Weights of a small transformer language model.
Architecture: RMSNorm before each block, tied embeddings, normalized queries and keys, attention and MLP in parallel, capped logits.
Training: a variant of SOAP for these matrices, 225M tokens, 6870 steps.
Each number is 128 + 24 x the weight over its row's rms, rounded and kept within 0 to 255. Layers, rows and columns count from 0. Numbers have three digits each. The size before them is the row's rms in percent of the matrix's.

# layer 6 attention output, 256x256, rms 0.194, rows 200-242, columns 192-255
103:142134106137115128117097092151097092105110130131157126090148110118118092154126176097124131093158107102125141130130099113146119158117129125115147167180176155141115164100118114130133125144085092
101:155098118152136128135122117128129142099109116125144131124151119132126108120122107105070091135138121124154109119137110140104152119148161149160141106137148118116114133120129147099159140124106142
095:140122140145126132144119145152153133155157136100130143135140118156140171109075139119119101135100123137137119114112179103128148161133126121141101128126110112133115126104132158152157102168112119
101:147122136152149131112121135146127114130108104143120131129127148124103140113120138103127149123136114159142095149144114118128121172152157109144105168094106126092149126113141111155150101144161122
106:100119117095113144106145122168121128119111129133134145087139115138125112109152100116158086136134111103110094128102152120127134126156128143107150099111123125136133165106128136158148133108133151
093:123141142078124105110132152107160116105144121127112093108164143146114109116131137157099126138141109146102101131147150136131123144113104146155139128130140158157111175159152110129099129154123153
096:131104141134108111102114117134134158145110090125121138147143156131129071122146166124128129147132136145125114135127125157152109115130161135118113117112136107159088141161148130155103131125132147
096:134107174123110075133130099135129132157176110117141118112120107149121103110144135120147144092108110128149113156143093134107117132166142138104128137127116098134114157126118130115129099128117125
095:127132150145118199125146152148135159179122150152132114151156099113126183136112135097119094104136143172142105101144115157108110133166127128139144147165134149143134121165094093106100116106146122
100:105161123111181118133115114157130101119164133091099141122136121126158150110110109153148102154090117153137123128132134133147127119149166118137136126109112150110107159121102125134133153112116122
097:118133107102159180129128119148102126111155112145145163149137104116102123131095099135120125107147133100078137162151100099128111119140149152157127117146132127143087131101147152099110090154108166
098:124125123170135112181156080102107140147122114119117138144155130102143121122111118129137129155116083163120171120075133150122103154118128146154126125139142114150126139097167155122117144181094128
096:127128134167128142138091122115129091127130106111113139144143140132135106154126139122116085108131130151164117148107165151132087107137125115084119128137122130152149159134108097103136126107153166
108:134123153132100127128131142119106126091132150128113104104142139163141085142138127141123153151094126090101143111165155136131145147128147107099153149153114121113142092123148144158115131130135129
107:145138122132154171113104111102104129123138123125107147142167140150120153108120146123120090112140138120142090164103102099114115122095116157150143137135143137116131140106147138131093112128130142
094:128136125141110124079115110138127135121106087089124111134159077118112133120143134158132142100134110111149124151107127125121135078141109107119151136112109141157149158117113133119108160111167113
097:144138135114107120121152146110128135143161102141108125112147141138103149140116125125122140139133133125126126128114165134113124110143148142151138141137132130157135150158144133117147112163131125
096:122129114119124119109133115117120118102147125163116131122136094095153135118133116105109138129128076143109119109130088123166141131153134107117139123103141153124151138126108133143166097145149129
101:124108124157153091149149141106140136121157144098108123132110179135151143181132115163110128117146126141135143110103175136119152116137118126123089145159120127130165126130124093099187141136111089
103:092124124130119142077186143123123121126113084133149131151139129106145153097152156149100149131138127134130089130132082161114133139139127110152126134125150096113123165119131142123133127094125130
100:118128128124142130195148128140118130119133106128118157162133098106121171118129152111102153166134139158138106146113141147120133118090143136130127116102110131123125101166120127134112141119137128
098:129112135132136180115105123113115102126131155151124136144138151123109104129104152090118136114141125120143133131104112097131166152151146159109133145125152126106163150138124121139103125115127113
103:157167127142166132109081119120117127124138133152154143115129100122161110110102161120146126128109156123122153141112140114145139105139128121104135099134138113121157164100130132132106117108157081
082:114140169094147144115091125157129105109112131146148132133089104141154151120136147124122092103103110118133103119139101114104124110087095107113125117102114143142111112130126136131100141095139117
101:079120117155153132077150143127135141127162132128141133121138127111139085149158130122140130160108113136134162146103089101145108106125132118144123136135127122106132100127143127138111111134095175
103:089124113115125155137094165110140102143141115099130107119124146165134135141115141111099144132109123155127079137109115114142147143131118128109091133151167120098177131121149157142151118163140117
092:133105135134123103144119142132119111114133157128086101161106157131151139131140155139119131120154126133146126128151137139110111124150079136151178098097136127139154103141141147129133113110131103
100:097104143109093095105138151136137147123103143168130107144136148143100117112131126134108129170134111167089165143122139124123149131096120113130136115147152108110135124122131149110153136113096142
106:144113163119147123083140124083106110132127093124122105142101136133119091115161149113154142118133117113134134101128117152121124114134134159132121135134114165111137126161120128116179087126114149
096:140101136132151125142142123120121120119126113141159128141165124140123113119072176109140115116118093123145124134143187100119112157115140124140152133106135153142123139139126127130150129119143118
103:120125130136154130133102131106135111113137106107137131125115116099143138125126101139123134130132147151148120124138103125115104109175138166132088129114154174103115139136126101131117104159100167
106:122122116166148135164127138083154114115176143123153104115143134155092143127101145117115124108151097110151114125132162161122119112155114132120160128169109118152129126133104128132131082127188096
104:130121127151139137150134142131144106168150124094136156122111152119104112122092131113147112110151167128149102119132115094123114121136127145121125186161162139122153110144083126141096168147110141
104:166089133141095106142157130129112152121123091155124123103126103098142120138098118154132099115124123144126154150114124097099101142128136142163137135140119170136084144134109118123158125117120130
095:121140129098123090117142167111114121145130137125079127151114168112128106133117129130137135145112107128155142091092120135144147121092143122137102100120139074068132068128141159131164123091114086
102:129090129132104129133086131147152151121103116140115145120129118139100133155113151144141121120163123101129123165170148142081135121138087120092096105173103143145150149137117139128113071156140126
106:116111139143121119141150086143132141172099118181138124105148141116139138098120112121115145140133122144110148165126126152142155138099139157126110107154108112161117143141134098144121154100160144
096:117111149143124126161134159166134163111178100126159155113132160099151119150109093132106126160116114135128117134146117125116103116098179127142146144107160119127138088135109149116098155118103118
102:123132124106125129149131108138092123092113129118087144126143167126159127121158105155136101092132128127146154138104110147130129153122107105138140088159096127112129128119128120157139152144117095
104:156163109110139141145140115101125119121114150127116134081144089104147114126150091140110123125133137123132097106142182117153170159115105139113134122111114107150137133128132101100122145121122157
101:131124116103114155120085128133163110141127150090113103117141114105132154139122145138135142135124121146113121142152087128156153147132144144140141132135081142111148112121107117149141111095144133
097:121137095155154124130131143112163124129113123117123133110137135137087132114127123130152108078106125149123110164126128158154131142118114112117136125124097112147109135135144134100144127085148109
099:155130121116138142138154126081117142129134130157133144134114110134142139176126136141100093158114144148132157148140130165106123109105094128153129115123129122123072126127102131122165136125152155